{"n_layer": 9, "d_model": 64, "norm_eps": 1e-06, "lr_head": 0.012, "grad_clip": 1.0, "warmup_steps": 200, "final_lr_fraction": 0.03, "batch_tokens": 16384}
Each number is 128 + 24 x the weight over its row's rms, rounded and kept within 0 to 255. Layers, rows and columns count from 0. Numbers have three digits each. The size before them is the row's rms in percent of the matrix's.

# layer 5 MLP down (transposed), 320x64, rms 0.132, rows 255-319, columns 0-63
100:123175121121146132145140107118158136136127110153117139143129126117110096230112130190137140109130142120102141168135134138159094118094132107105151130136127148126132129114141143161115129171169154
109:134114121124149085134147153120140118136116126137154130107079145147129111145152147105142135122108106152146144149078134096144126102130146155154152179073146084138116143079104102078113163104131109
106:161122130127118105084129152142156112129100126135109165155103104135123149100115157118133173130106112166181118134130190150125181143139156129185129119169150135130137094134137156134137131130152151
101:110086150111122155124113128124146140100169116091110139099140166080136128135139135122158151151098082113163118135109084133126124082082099137140136108149128086146092081149123123124098143136124156
109:114127159151149165129155146103131155144106110082094115132146103137137113114165128143127163125143147084097123167152106175158101113101114093118109082153142154085109127143145110123097096111114142
096:105134166123114111157102116046124112152089109126122130105100131138130132091092108104121134139127163131117113128134120131138171108144119151152116178169137148135148120183139113114159155123090142
111:136140132120128097078113083141134164113090124118093098160129111157107125133088110193115115105130151102146154128150116153122114154110133194158128113162130110110112135109157118133131129170136121
105:107142114111118118106119082150162118122136116165116146128154107129080157144113168156163133077145151149135118107139121122122108122101088115117128137108121160096118125125114089179117162162093078
099:118113134113151147147087114151140104094115147107108170158153111102138145098101137134135126138125182152198143131131123144121163154136109192119133137166131142114098133142085140105127103134098114
105:121160106145142111114148095120110137125138145140130148093091119130104135142095145219132112143117123100110128122145094127146128190157123131130095135167155149125143119107147120156113066118124132
096:089117103170131110114124130121144157114086172111181112097142138139178104114131152119119151145118150137118182089125137124116129132127104145109136091118138127129132142158133105109185138084125084
102:140102142099112109139081093138130114123110132122142128170160113127125137102096129144105093157132181147129135133190118095142127093124107112153128090110111146159170130149159065118121143127142114
105:128182121131140156112102147131107153140162144116125150139120169140177138139075115117147075152096141096155096131148124093138151171102122170140141120154113155101157147130111105121126165137144123
092:177114135100140139116112105141127129095160098129129104143110131128103138123136141110069066117184128112158106096128147140116121125135090163097109130149135132115077104084110149125143110154130105
109:144134154100153118132128128113102102097093148161095100091131107101119140140126161112098149143107109108099093164111106090125163089122134137120139127114134103079135094114127116128188156146103089
101:122097095094139130132155124121140133119136124133158124109111154161091151071128163095167072117119100128118108138094142136148090171090108138143129152116108123092123169118147123178117125141138106
120:086127135159142116122145126136107096139162130108124133176145137118147113151149135059110142117139154074119135095145147148117140133149133133136140125149118119145163142204114112117178162153112142
097:159137119150119125138161179133184093169159137111157144087119124109140103147137130096133118136088146137154139127119072112129120141190113154146147089088148131141162133122134140122144127158126130
095:129164081092161142125078143113090130118115094132144098090115101148115108144148143206140158155118113129125146156103136156108110149099106115119127092160117139096120130114116136129091142126106127
097:143135139158135154152138100168104078102182132151089111147131164164099147177102142149133137135166129121163134111159152115151145094148133121142173118107104105146118113099128152127119127115099105
091:102142173116166146135107142163099128150130154111091138125119071132116126170169121171125107140113115139153107160094122137101125128104138118127134102086067163156101120131103099111113142132128105
093:090136161160159114153138133142097130144128171136159099124119132102165126152184135137153093085155148078117136149136075101136121162119145172119120115098123120136148128140141124136144151119146169
102:127130134146138085112121137146140122123138098126176123137101131095142146098130085160088101139142135084154109091162133118135121071097173096110166137158130122139080137113124120112139103140168136
102:102171098091114123178140143180137150129143146112110129145087124101121109109161140091152137159113118157114116117147105122123160094100093122115110101155163129136068129125134125136146157147092112
099:123133118081112127105114167133129099144153094161160140175141124140150149158106130124128079173094148136110155100086107097177103072118152154140117120121098153108125118134118137134122138155131129
103:154101121139097143184131111138162106146124130185128148152185142159084173153121115105155143120106109125150125109101158129137133153131131137165112111154170137126131169113108136145115149126091109
089:150085150084126138106184114152139157186133177109086152153104099131152126126129135147151144121110136173133129107143108106138152103127119188142158152105149113141137094104140133124118128120135138
115:103153136123115141127144128122104117151155135072112133108149112153132111119159129106095155124083163121079134101178151158091176159138140112140106108130116130121163141145103180136151161107130131
110:136123128125100108142113112134122128078084129123167132138201127146151119175122130113142132086129148117143163155134120148117097146114143139125122170151103118167149136157122152134072120114089166
099:063140129121148114088099128184125138137108133121177123099135156162113131127132153143130122092088079162130125150115115112099123092143094178115118124134167113103121136104129097147142112143113134
111:112108123187132146151182129124145123134162129112131134123102134131128145152125122127097141111096148129133086140096151086120136144107144104179149099161075128167129156132133127139065112147103117
096:138160117143124159091122128089095117183202088090128070121133135119164108140138114091117122120138149124113129132118128145118106122120137110137121099110168145113080133101084130133124139131149118
082:072145099095077114114111153178124120142120128154140130111115137105150077115122152093138145116136105129100123082098146132120163127131147119091123092105144160165134179105154123116146109122136121
024:116082130131142134132165164121109151135128128134130131147080124158174147116125109121158162147147086125098145100123138091109097075143092185137173156135098145137132122151100115127139157142135122
112:133156110086109127135189110162154112104107110152138119115143159145117170162134150158152123144133115135140144156088095108111101166148139148111156098131164142089090149146100137082126130125122112
102:162128135117110127120108148128126148131140138126110153189151149128148104158064133180125114192147133167112119131102123123134098131154077134136124152096121118164119124124122144101151077132127110
093:147152092083143127176148134133123137140101115159136103102093091124164135144122105192131113114139101128116130121127110121167146109089114097127131162114139152165156127120112143115095142064122138
104:165094136130098085136135114128142167128155086146088155100143113099109165115081147175125126172087131128145136167126128153125128123105111105108129143162142090112102151134123167139139147144137099
097:129150105106174128116163143160127119167132125125156102105121146108118117108139108134142155150130123145132136165112089149131106135066147151155133161172122173150155130115118118157140088164112075
121:129110085142123118140122132112096147125134104133156097123112090138160121150156125060127149105139101079143085093128135120113122151146079098109122204150107139142092137123126128114132136138127142
040:094117110154145117114152079139149093133135122142114150104117084131148108124160168169150140118113127112135108172126134160135095093144122114127179094124093116115105095094114082135124149124083116
086:135114132146136116113138114109136082121148120127103121152178136069105113109145122137134072149147162128126103148100103100160121100143128151104162129077122124123152158113156060154143138140126138
072:122120130124123116162127131133141134138135136138142135091075100178118133170133109147127139162164122092110163134168143158169123137112115095127118116138109130091117132124103197092157078120105146
096:139120163138118102129146069144135132139126116097105132097142169159114125117151143103152082120186088122163161130128118146167130148132159126092094152143134141152117118189141130118104136129114104
107:113129157153149131129108125121149136130148171143117155130098140124089094164103175164121134111124132139161126138139152132142140148104103126148137106196088114121131111135119128177144141185081154
102:114122177123111137119117131133116133134137163154123148115126143097101116068126133111124204118114107171129135138122142088112115114099071169124122137117113120127093150125120154179109109123157157
110:163118071134136120155132134131134125126101084145134110132124114112154085123129115149123147139160145138099144116147147089184102185135133161121130143091140143131182113159112143139113119128070128
107:157125150112143146163147150143132091132204152134165082146136098136142108108084130109116138136125129128175097157106106137155114111169140124165093117109127095113125127132094107162133137120152112
038:117134086112115122091084140128122159188136113179091082131110152129108105089119174101139095154106117108130151127143143121114171151116156130093125123080134151127121127114124109119120091135138124
094:116090120105156117165131129101115131129139153153163086139135139135105112104145124134103116164120110162152118142101152146131157082122133184161127128170167178121165111113129106107145084131121100
107:181141146115135188128125126158141119122151113137152154121088113145160074105125110100114145094137097175119114091164145120113117102135120149094140110137150130109139085159159099125113131111147099
083:096123125102099144113135097162110109113117141136136125139113118130125118158104130165084143067125134101104085130134120134161135188146172100123162107135117138145121111085144129122155144194124134
105:153165126126142158132121148129142135139102094119108092166166126098120127191119117175116139115155110122156101143133112139115084160116140089107147077125115104138121101110127121146173121162156102
109:124124149148071125085152138100120096114124125111133102136116184098128089102127144102138098138134139118127132115123189123146154099130147149128149105143132137123093153064122099152122114152133175
076:120164102110119185126158134131132093106087149138118104156077145136144146153104083114138140145156100117110156119120137102130108141137081081107096146111150137099128155147139159125146141172150127
099:127115122160121129100134129113128157172122161101124137111108123128117112168118084181109161167142091128134091147151082112132118107111094096167108150145127123168131134114132143084112177127106123
115:144154123131167127079098141134180131168137149106102173151111145106191134127120125107147098132116133091140104161123133102111171102172109132107136141115093117126147135145103104108094131113141113
103:127157129105115119148101114148126136149146111158134119135140117103121116140149079067137139126109115138134095150144119094122143116158053129191136144136152087124115162124118150123132138083140084
095:121166134110089146124136087149125075145125124138135118132140125133088132111086140101151130130144142125101111156113124115110144147138112172183066153072122159113158107156151141101125117101135139
108:154120106124087128107116162148105127175128132133123103154112187150129125097129109167134126183118133125140140117137135122105154110134110119136107148142137130068074143151108103112123101112191130
114:182102163109119124092122078145127105137119121096105131186118147165123134131154106136150111136117121151128155149118155110085140095156149138133182088143138158127145119113122149118141090122162154
104:117121166083123161127135113129113137133164157148120153161153075113171113164132148169134143147137100126112119125130144155145124138076121156117173122146121105121146153120164105114189133152114152
105:080146170151127124172138087123126126126124140142082119140098154128113182132135118142092122148122122092126173151149138117101117081115154139139151129173145114145138161146137130111113148120168177
066:163107169124160139180106122130120114142099142118096150086118158117127113140156139165131161155105121136099142114124128115143119182095137115134141095165108143114131160137107099174105177102140146
103:131092136132140128104135097127146092113067111134159118124142170158114116079104098110137132150149132190085145096151120094124124092123155144125139124097112115108146125120128172169127108125147150
# layer 5 MLP gate, 320x64, rms 0.246, rows 256-319, columns 0-63
117:121099098130118129119116135136105089118124088100118098111110155107102124121129141151135139082151145103094131167137131086139136100097131144159155118159176152123131097116115120100100140176193132
104:127134131125113100128119132138120095096077099125164130151129118133146125126146114102140131093098177133139120127087091161091043111121134103143123154149131099152116127149127147110096143150129173
091:173104125127122140144138135111134158097090149118162157081087121115117128131176160121127098094114116161147102101122113083102114179111144072098139138140140103119115114100161135112119144143126128
120:110097127129124129129131132145160084089109149169087125159143111107145113097117127170125138150121095128157138132133122159165144139149122147080141138157123095119192116072133102150142127148096106
096:174139104151093086161134109147111157101100144118133115114153115110114144178170146170136138110175144146073127141149099119130121107156149115114165165120131136088129140105102103117111133155127133
110:167133163147159135101149122134114158115149112149101169167074113167100140127102155119132125099134107132144140157134124162127105165160090124125129135089148113136126113099190089122139144147110130
099:134057148158113121151145110130113136137116155125136131117113126103126106134101158113104119087135116106081134114119111190113126150179166113126177122136148146130126155135093140132119118086161089
098:099124121133115136132149131062141164107129153120123113136141115156195136143153138127116117113119155087118166134138087159129161103149100146102146092146102144088122167120148119128142079151112130
104:147182177126143121106146105123123121103135103151139167070125129127141140116129156165125112116157147100120161103145088123108150155136105143157090130152150143135156124138118113124133060166146122
096:124130162113105140141142094128098167099119122119143145127105130164116123151105125095115077139128152138155132127133186157149114150160069169128143146136104140166142152104142114121176131125104086
109:120168127138143155116158152128116129132157127113118109111089141138158116141156145125183127104134059097117124117075117165119142114147136161119133166146115072123153111091105161141115127109108113
100:129150184161115113133156123094109145152132118148154126136155127081144137143132095134080118129105146162153152166152129174132126142121110122108164149153147160171149145117133114133155065116137116
089:131134170104131142103166146120106106127158177119131132083084109128145129125183119090142107155090100129137117165154104168130140157121132086142134148096092106105146148127117144154147137117097115
109:192124108128112094149166130080132126113113143144117135123107111101143123093163144127092124096147118141126093168113096103129155146124104140099141090155099074137112164108146122135114158161128117
092:139137092137146122117108152138122153137070093071115122133139099118105173191125141145167094097093128140102131171106125168137168139135144121135109132162135114144117125111139109141150129098137112
123:135113163114140125096141137132073096083118132155134140089103160125130144105111160136120106101130118141153154167141105112130141123133136128174076119143161089182100096139158123151112139126106101
103:113120158138101091122118086193121131109124167125100095114114065134168154098164100162112142119150125113138140147098134149126125148111155100089127141178125134128127106114148156111116135101121133
096:156121132136141135141135134112156132120122115149180118147110143135115088110121138132156139086124080139078097143131121150114127132095113139079146159140109166133100143094141146102195129114073133
110:101126164130105091182107129141155149125147124115109142101144139064143134157119147171132115144147108110141143098123096121171124100152103156134173140114087097117135184135125143128118111106113114
092:148115153174107143106117161151128125143110169110121125084130109120100111145149139167079073132095132115132104137080114142105149107142124126131115149090168157183123121120090139150106115121132137
094:144113103084085154180124151104166151140134111107108149121149144126134116104125112108123126143090131137151124085134139118112153172149112124160147113155182117136105125082144162115137101164086136
102:128146148121139108155153162139151078105156155163172142133137150124112122136169108157147125155120120121126133088100136091141100173135145100155138118151124119096103079074116154125139143091144135
101:080153093126119150098102175127112130109130153122130098125066116163140102110138123139089142149148130140100123119095127138124096153123075122114111116164089136114132088123094147169104102140122139
091:122095099120123151137156057146138099105138168176159157127161129113126139082139143126129143114134111139103138159124141134143081111142118109142161164140105135151125151088128157127168133142130172
094:138121126154072136072158129151105190157137133163101112152095098146135127108109127114137084105117123134173126115133165140123110131113129143126136135160099084147112123075097143119110152125118122
096:100136111109150138142164133128070111161133159149056150136161105140137145131150113147108139151100137143103115100133135139111142124118132145132112066115131105143127101099104137173173132112167124
121:160167135129079116085117131119118139121126119112150129159105129139058135159097145135127141166152139137148118135114132142139109107159085148111129079150159171171147116127116140099166145102145122
109:134107110108123118114126160100133139140169150155131143132088115139154152098139119107071145124164135171055098117109141134094113118140092135130133154094110113102141133063113138139113119138142143
097:120131106128134116065110127132133136135164121099151072092183144159129121095082131149113128085122123149109108153125106080114077141132135155135149160156165136125129145119121146139117096113131133
106:146162158114097133156156131100115135129187174127189122099117137174125165123178113127103157123135119164127144117122103112110111142125105124132121139114102095117087167128167136130127146154143137
096:187113140136088099143164125140107105118122139159157158151127145132128122121108119111101162101136131097108146160117118117124150138168089127140173138131098138122136112128160128086109100142088062
082:101126114109145176127167131154121116127141130106160148135117122105123104139137143103121154121098168137104131126102124108109162153094122122124112113144085104172100172117153112095161088057136117
025:062093123115116115132096170114106126142143157149121138140103127154150158113105120154149150163132116101072138110122125157134111112123127169146139130146152130119186141119124136182111120134166164
118:161106139182129130143112128117161184102162171123127148127125162092106157139148137135106132146109126111145111104129085140140143141127104114084135192174119116128133110115138076124100117116131136
109:124155168091162123161133131143135064114096112130155138071089153147126181122114172124125135160105154129147148111139128136127133137116145100142081101148133118144137126135139150106150084134130099
095:142118155126131139139135118138100093141112120161131102119129133155109180143150160102159164142158147115142125122145139135122137123136128136119140098116179146117126080114121148179136175144117214
099:118127100135131096118162116142146121118166151127118111114118161070137102139103144152114091126109154164119148129089126157141165110124134174152182124126109125120143153093129132144131185095107090
093:158155100123117148128117165128171097121131138074178110131101156123093088080131096121142136107135130134146100112134099155144085124082114110104137142150144132131120096095160138159137117113160133
112:089152184130137144113117153137140106140113197147122150084142117155109137163159152123085160115145132137105115133105113137169177114141148098115135144130167097141120117105127120130130142117122079
045:116150135129166100111119133161139126125135114113154144126119110103114156096158117174153135105097150102113149127102135115133168159120165129135105177173111097156134072149116169133122140124184124
075:108135146144141149159126110133122112124136097158144166117122091172128122093119092070144146149150146127121126133115155146145133127094098127110109125133189112160143075122104080116160135155134165
069:120139177116128121132151126111124157162118130125077100161148160138142140145170132145128104079106113135109099164120131082116142107142155148108088183117148136135126153135141120146167181148135112
110:125108136179165163119125130149122105136148127128183147134132108179090112123104121173085124113150131109135139169130108110128150121152144148149131125141153087138110121125110173165160140137167087
122:086129183094111166128083109139126131131125175110121121137158155150120077086109141155149109092127089131143139102163130159137091106143137099145152134171117121128116120121110135126119121136084149
094:102157135102109183110158139182093146144158125110102139101128086114138158123074114135119134106111115143128164122137121157112140120126083102149133154134098131143131115148110136118109073086103118
102:142154167135095186090120137137130132134155128125129139101143140090144150130098159140159129116109081163130156139143119117123124179152087130125145148164169153155126096107125123140112143069136143
117:105095088131134131135114137098095178113105138143168151112109073129118148103113095123138099096100120105098158150101118135135145166141100087086153111148152139096115120149099159145146109128118115
041:132074135143123116133117131109114174122106086118155135101123092105159083075125169125118153143175158079108111114144158101143135140106139114128124135160096149150138143106159124124166146132124115
093:112141104092104121112159107110116074150105111123081144132114106126140111121134130159103147107097122121120123106150130111121104121179154109130157171078144110108150076106124148122148176113166142
111:154102074131122164083151086114150092125106138099104116114116092166091154138127123156132105121113107116136116166129112131139145097146105147139147078117159153122123123092111093156123107140135087
077:156161115134108154122130070135108162148104118155150106089170099142133109111157110126142118100163156121154081172138073126142127142106135103090136087135131105113116136139096150121139139102134140
106:144148147189120140125135156108151139110112097137112120137128155082159143136138130157125193102124121130156142118166108129104089152161131144134113134112118118172104175132132140119152144192140111
101:142115179119090127100145115083176126134141136125118111120165159087136114067125083120181099115113125146133112122129173144120134165115093138102139112111130122099138121088136119137123148103157135
075:143124120173134124111163146181139083133076119110104162125188119144128136119131115115116126144150143155140089102131139114064144150135122132123134093099142084117171126121137148153152138137152119
097:125110110114130096106166175117131189130132110165153131129164130110119179122134120085158161121124131138108136153159112139116114134122097103131132155108124122081064137129091147123145141121096159
096:151100129129110115140109125146127114095125143133122149127154194146116097142134158122095161126126136121100125133134092133110170125118110096118137140208142159069116129139130084114160164144123116
106:128131150124098104070117165109124106105095118091097152107151158145105117131131130146140131124108159152126161119101124111123172114137143098098133141178083134136163101137095107161134186137134131
097:086115157082156134106135115095136162114144165114143133171065109126151084146159127155106109087139082144123120118143126152128103118125147099098171147136145142131124095156113116154118142116115132
099:088177155064128158130105101121099123130119110118109091110170116123138163130100168120135092110144127134098100142127115159113159108114133136150143105183130147143133131090142117123134134173104149
112:104116130147098155116140117132128141170100137102073120142090124122145152106061130113167103095146129134182115089107130152152118113142116135130149128147112126166157145080141155116159130126143154
111:102120129135131108145126111159151066152123133090140136152111163168153130097098146154121115113130158128128137138175101113148109165133138131119160141163164143115093091103180133079111109129127115
103:113112111166120119102131086160107177117165139151095115122101159160123150142109134107157118120098108156118124095089129157124119128147180099126146123127122093161145111086119160154125086154128151
065:138099174133131133161081145121156116131099128146128128101135120128095154161154131160109162161138137153091137164103187105102151112106160118121151134135124163113116138148090116157100141101119168
101:149101110104095113110109119147118142116148133158174150146188145142144132120114172141172110155124150099150091154084100090132089151143107091117101130124141115153120123128153127106133159151127091
# layer 5 MLP up, 320x64, rms 0.235, rows 256-319, columns 0-63
113:155099136145132159152175133145130125126082123099114114192117088130137134151128156141155085108168145106076095104099143122153086127148118141138147147147092098137119130154128118149142139122092131
105:156098139103124112156158123155130124104113107114164111120140115124139149114195143146140159130112140103098170137097122115098106106124144140140101159110145103169116139135116178090122101146115187
103:086111120169114080096127097149110104125100100140072133141146142155109122100066130145127162159084136110101102148137151120116092148111114160156114122119112143134144165144119136133112108145155121
111:096127101154165107118109164118170114167125102160151171097098136113123104151113117162124177112134118107146174159122168155117133115130129122134141138137091126159097126120152170129090107127112154
100:112122083103124125131122123095116117090120131133133138155144105128123110169067167102120118155095153153164128100105139165113136178119135125116163081152131140132123093091124128121142126109153181
118:157120113139125119116180099115179124115129165158133192123134109116110128108119101131117149140107130117152139118128119135195131082143147135180140148110099097107148110114134143129083113138131170
099:142129134111114163145123199112106108126157107112117158136113139129113118128108089145181115139119142108152174105147170147136145100094153172108110128083116164159140142096149136119127127120125164
104:103143085151098094148100109112133108149118132132156104111138135097122111114163138122092141129127121073086117164125114158153102157121161140112140115179145123152095088111131133125101174109114093
105:117134134112115150143137137136139132164132102149152131086150125144126097121135144224121162150152159107107147150145124141085099112078122138102116152130114137128116112160121119126124152078135168
110:156176152093118112129112145117127112170143112127125142138135093089119137118138138161109103119134104102123093159114157153163109093107164082161116143151101137118133126109173108140066099134135140
082:115082126103134140103094135105147106122125162146102152139147139087077100135141136089115127140140072136129151120097141120111098157108147129122103073166109109156108146107091129103131156163144126
107:138169126134098102174133134099118160141100143110075140083100116110110104136149081125148133143132112131117135143115105123154128123136151086133099108156156127150081121137175182107134113121112097
109:096110099143117121101140154116151181109114154187111182106141143135109130164083125132148139136121130152163165151109144092156140095116150109153131136080144128143140153131162130123129155138105151
104:114153089132116119126127091133150147099125124113113087144133099180131153119099109094171078138101112142122077122135115130123174096117137140114137136191161132156107094108133120143112118155146120
100:091143091125078083145145090143155129151097128154126085147112138121084119140093176135157156162167140133145113121129113158095112120130101091144156126127125141108128116118120106139169167151122122
110:154128162154130148139163142112091123106111121143135122097111137142093122129086159110163129092129111125193167128125133156102160147126140129123122085105159152149149141153155118073084136136148142
101:118090154154128125130141138112139094100107143195142126145143103118138082138140129139137161071110143097137151112080098148125131122146136101123084115121159165146143112118088165147157112128102117
097:101135136121138145095084151169141089096123098178136120129165117130065142162160151116126159119149135100120140151125166158163123104137067117112134120130107101137150121141127115129156148116137153
103:158126137112118139135119129145095138166114184095120158103112094151103148126135127117118189179125084119103131169114140157120136114138132155133123164141079103095141144125125156142103096150099141
091:173130098152116110130126142115145108090112116128118077102104155122131135136130170123099128138070125148121120096152127081173094084130147123145173142130128095122171111106156132132137137121166110
095:115149113175141143058113142125137136098168125095102127155154122149100163154103136074125155120124101128124139109138158147158148115120126116125146123102091133149138099125077080124109111149144105
112:108164119143137161110143086128107126150108147097132115138177097142062101122125123134163154097119106128129155179111138133154151091129130148104128128120161111169162120152127142119112124129128069
103:132142144142096115184187111162169113155162136102110157131141145167129147166078138101122128104156117133121134079166124135123142109106117136139126140113137098150138162126151115093124140094126161
092:160124105121120125142163101134130102105111179127115197157166138134125134100120156106146118156136125150127133144142101124163108131181120094146118137159104081118092110088138138178146130133141130
110:158150131172126093095156123117119145136128126143077126130087153136118118070105128120145102125081122137136097117160131126131123093161163125135089135123104088151154123130137139118132162158191137
092:115135093150137129083147148134142155141126135143138102122138075092073096170149127181165092113138129129112157128116143149166088149149144128103126136109120142158101116115112098111114096166139120
122:137093154100114133139117139112082082101116120128097126153113083110131150130113166122096121136149130150124158130103131121111096157128091101120105100115100123147154118144175151096167063116136109
113:155098133129135079111107088134122135113151100126132128098148167150100112099105106080086127136142102173113163180153110134116121124096121104114151126096108119100135091119153123080122149133139152
098:117139107132119117152162161101141094143145093110126107103097126140122108115154111109127131133149164133140096141120105171112122076150122040121114122123139150139137088182150112109133119124146157
103:103141129160138157098100171071154154147144114116124148104149125184108147131105107174127109178107097090125133105144143121145148141123172158149096130133122112126122149126096094117105118136134102
104:130140138142142095123122155147155112089136126121152121168139156111085159175135164179162150119101111101168129095175166100114128096134123125136117149154151142126156123164153137147157123108121149
089:187135102161147115174155102098102131121162124120139161148134103135080151091131156132135108094108107145123127167109125117122156126138160072099147162150116124148135112134109105118162152111101124
025:144127060128145120147111136133136116130124092112172123113106125134101165120117127157101136101112107097117107111131167109136109131118097140103191144113109153118131121147123077057114138097130113
120:138133161196084104137108120117142133136170135156134111119154143142103068134166131147130159120088175160138153146160131111155151148133115117121123133125135107123153104073120133143143143164117145
102:084129153173111100139152148117122150160139084131099120097119139185101134157111130093099159128156132121143150155110090115164130099109096126113166119112088114113116142167136154120137138141148160
098:087110132161108139118128131109171136093126149156101162115076104168124132133118156084152147153186141103103104128112151175138133110125138156134136105091145121134098100124102106146136130164124147
108:075125119098137133116141118108077129078124108131102142114128166155128131133128095121149162092139173111090095092123165107148122121135144105127112133115165140122139141159149140152108120181153167
101:129131119145115132137149133097161124171177102149078162119116128141131083145098107125107151113109130168101153128134127133114060104117078114121139185149140156138128100111096117140114128125116118
111:171159158113112117078104113168103131105097196101121153155124133129139131130122177110108092142144150156094121168078140129129113129144132151112141129128139126110153100157111113154110125140161125
041:155098111155106082139146156094139078111133103121057143125125152145115096121152135161101125118152155175132089119097142095069091120125141124140124117157132107109129123135142116132153127131136140
083:140150109106109070098147165126138174145128139126113090129152114088146130165118109129128131146084117114134113152120117117101155150132125142157145090131083123097179171112156147162117124116146099
073:126146184140106136146125147152120115116124154153146130161152122126087135137150167123132139167124134149142085102137120107066101108171184174137127101096115124144124143109139105133156152145128093
105:155142152111095142159120146128094106131150149172120120129138151124179113134183129148129128147111121117120135123119163120068098102121093097155129127138146093157168089126128153146098115110162164
116:146119158087099150133150136134126106120151109132160104104128107095161062096114115154152125111148126159160104140114114138119088117133190133119125133102133085097123112128129154090106097119100153
096:120137138137181158135152142163153165123071155101109136118157152149104122094097157109144156156123125104162106144140099145143108157117100094113112174120123134114139086123143128159108109160120151
102:131138132089081126128129155139064119166138089167167128088117171140147129102144154120101153119113119106091117088123132107083129166152148119136136123141107135138103122133140140140098158096111151
111:167094133113156162118139109106097130140136137139147153135138155133104098156116122137140149144195109096077124132131111110166122110109121176125132161113119111102082183154138146114133104157145122
038:135123171130160136133126128157144120152151123137123126133140097106184126111140137122116185150173156096124073112167147101139147126120136148151136147163129172090146177132144098163134145122126144
098:087104138099107133131123110169171111082141188115127132159135128103122127138104115167171118143115142161154123092126139125167119163143128100161114126128129139079110119113151094125126139175101135
120:099151136112147118118116107096105121136195127126188131126125175129139169142155109145131103124116156139128148074144133129130137112146151148094128146120110156139153140161103098131174147102176125
080:175118136119137155168108075138114126145143117096139147118141118147145080111117142146103103092117139133160080155117100154083195142121130116145160119121106140108132115153124114137131170111126162
108:121159100092096033146134136113145146135136127145135135105162131150132106160111124155104142156131123159086192142113169123134155142084126121146136133126144154122124131133114136103121098139134144
103:148124116111195138185081138128120149110123108113124126132107102128113156156134133160090132110144101098159123153125120150102142121105175124130099136158101115145158081134121162103133143104090106
083:133148106133168119138103140108095133149102127116103110122142109155111099126140158050116131127120116142130095153141099128145175143098148133130115104162166110158132133087130092111110103099072123
096:091148131098114112156127119160112099113096107070125154109167119135113113134165124130115170131141099156159167129108139110122120143078103095126121171158140160158110116115097144101144121111107159
089:088097122113132134137123155108149131100133149133120142083167139139101133143147113153084160106102168148133162127099102116135157163126121131129084141160134147109118095137175089172159133165112114
107:127123100091178149144091102182171148101100153137117106081123147169180135141116129106142086114111108091135156097116140136152145120116118101110147147128160127143168137142126137121124145152126114
105:124153130123157113106145141130162145096155140143134144134115143132128096157137177139086148121115147129158098175111120112163142122141140132113110112114149052185108151107176131107159123119129154
091:131126113128127094100197131153132121070088124134141092132123140117132110096168128126160129107128137122159120096184162121103099161125123101150139159121150147090136135123108103121120128086155102
112:121126125075141155137147159128094167172179155144123132126145121082113111156152116158141123162118080109110130151110094124149151120128134128118114118132160128155089118147142074131150079137133118
114:106144138086118146167130101166097071129120094079121152143148127111141161090148140123134164089142093101119166128139140149129142148111108113104136118165166121129150151160134136086150125139109139
119:141126123104120146136145129110128138148096099107126135106187118107113074123078133143105143113156158131119151175086109100144128120163126163152115127118099112165087128108094161128109138093103104
064:154138123156108135179112133120113091119106105133105143139112123162160113103120127148102133120146140154119088142091125146133087170081130118137122101105089159110091176123115115143149185127148156
110:106163137116123150160139167111108110104138090124100129151126072139149135148147156141124090155140109095162147081115131174115155142129123144076128144148151134147117124128146088109135108098088097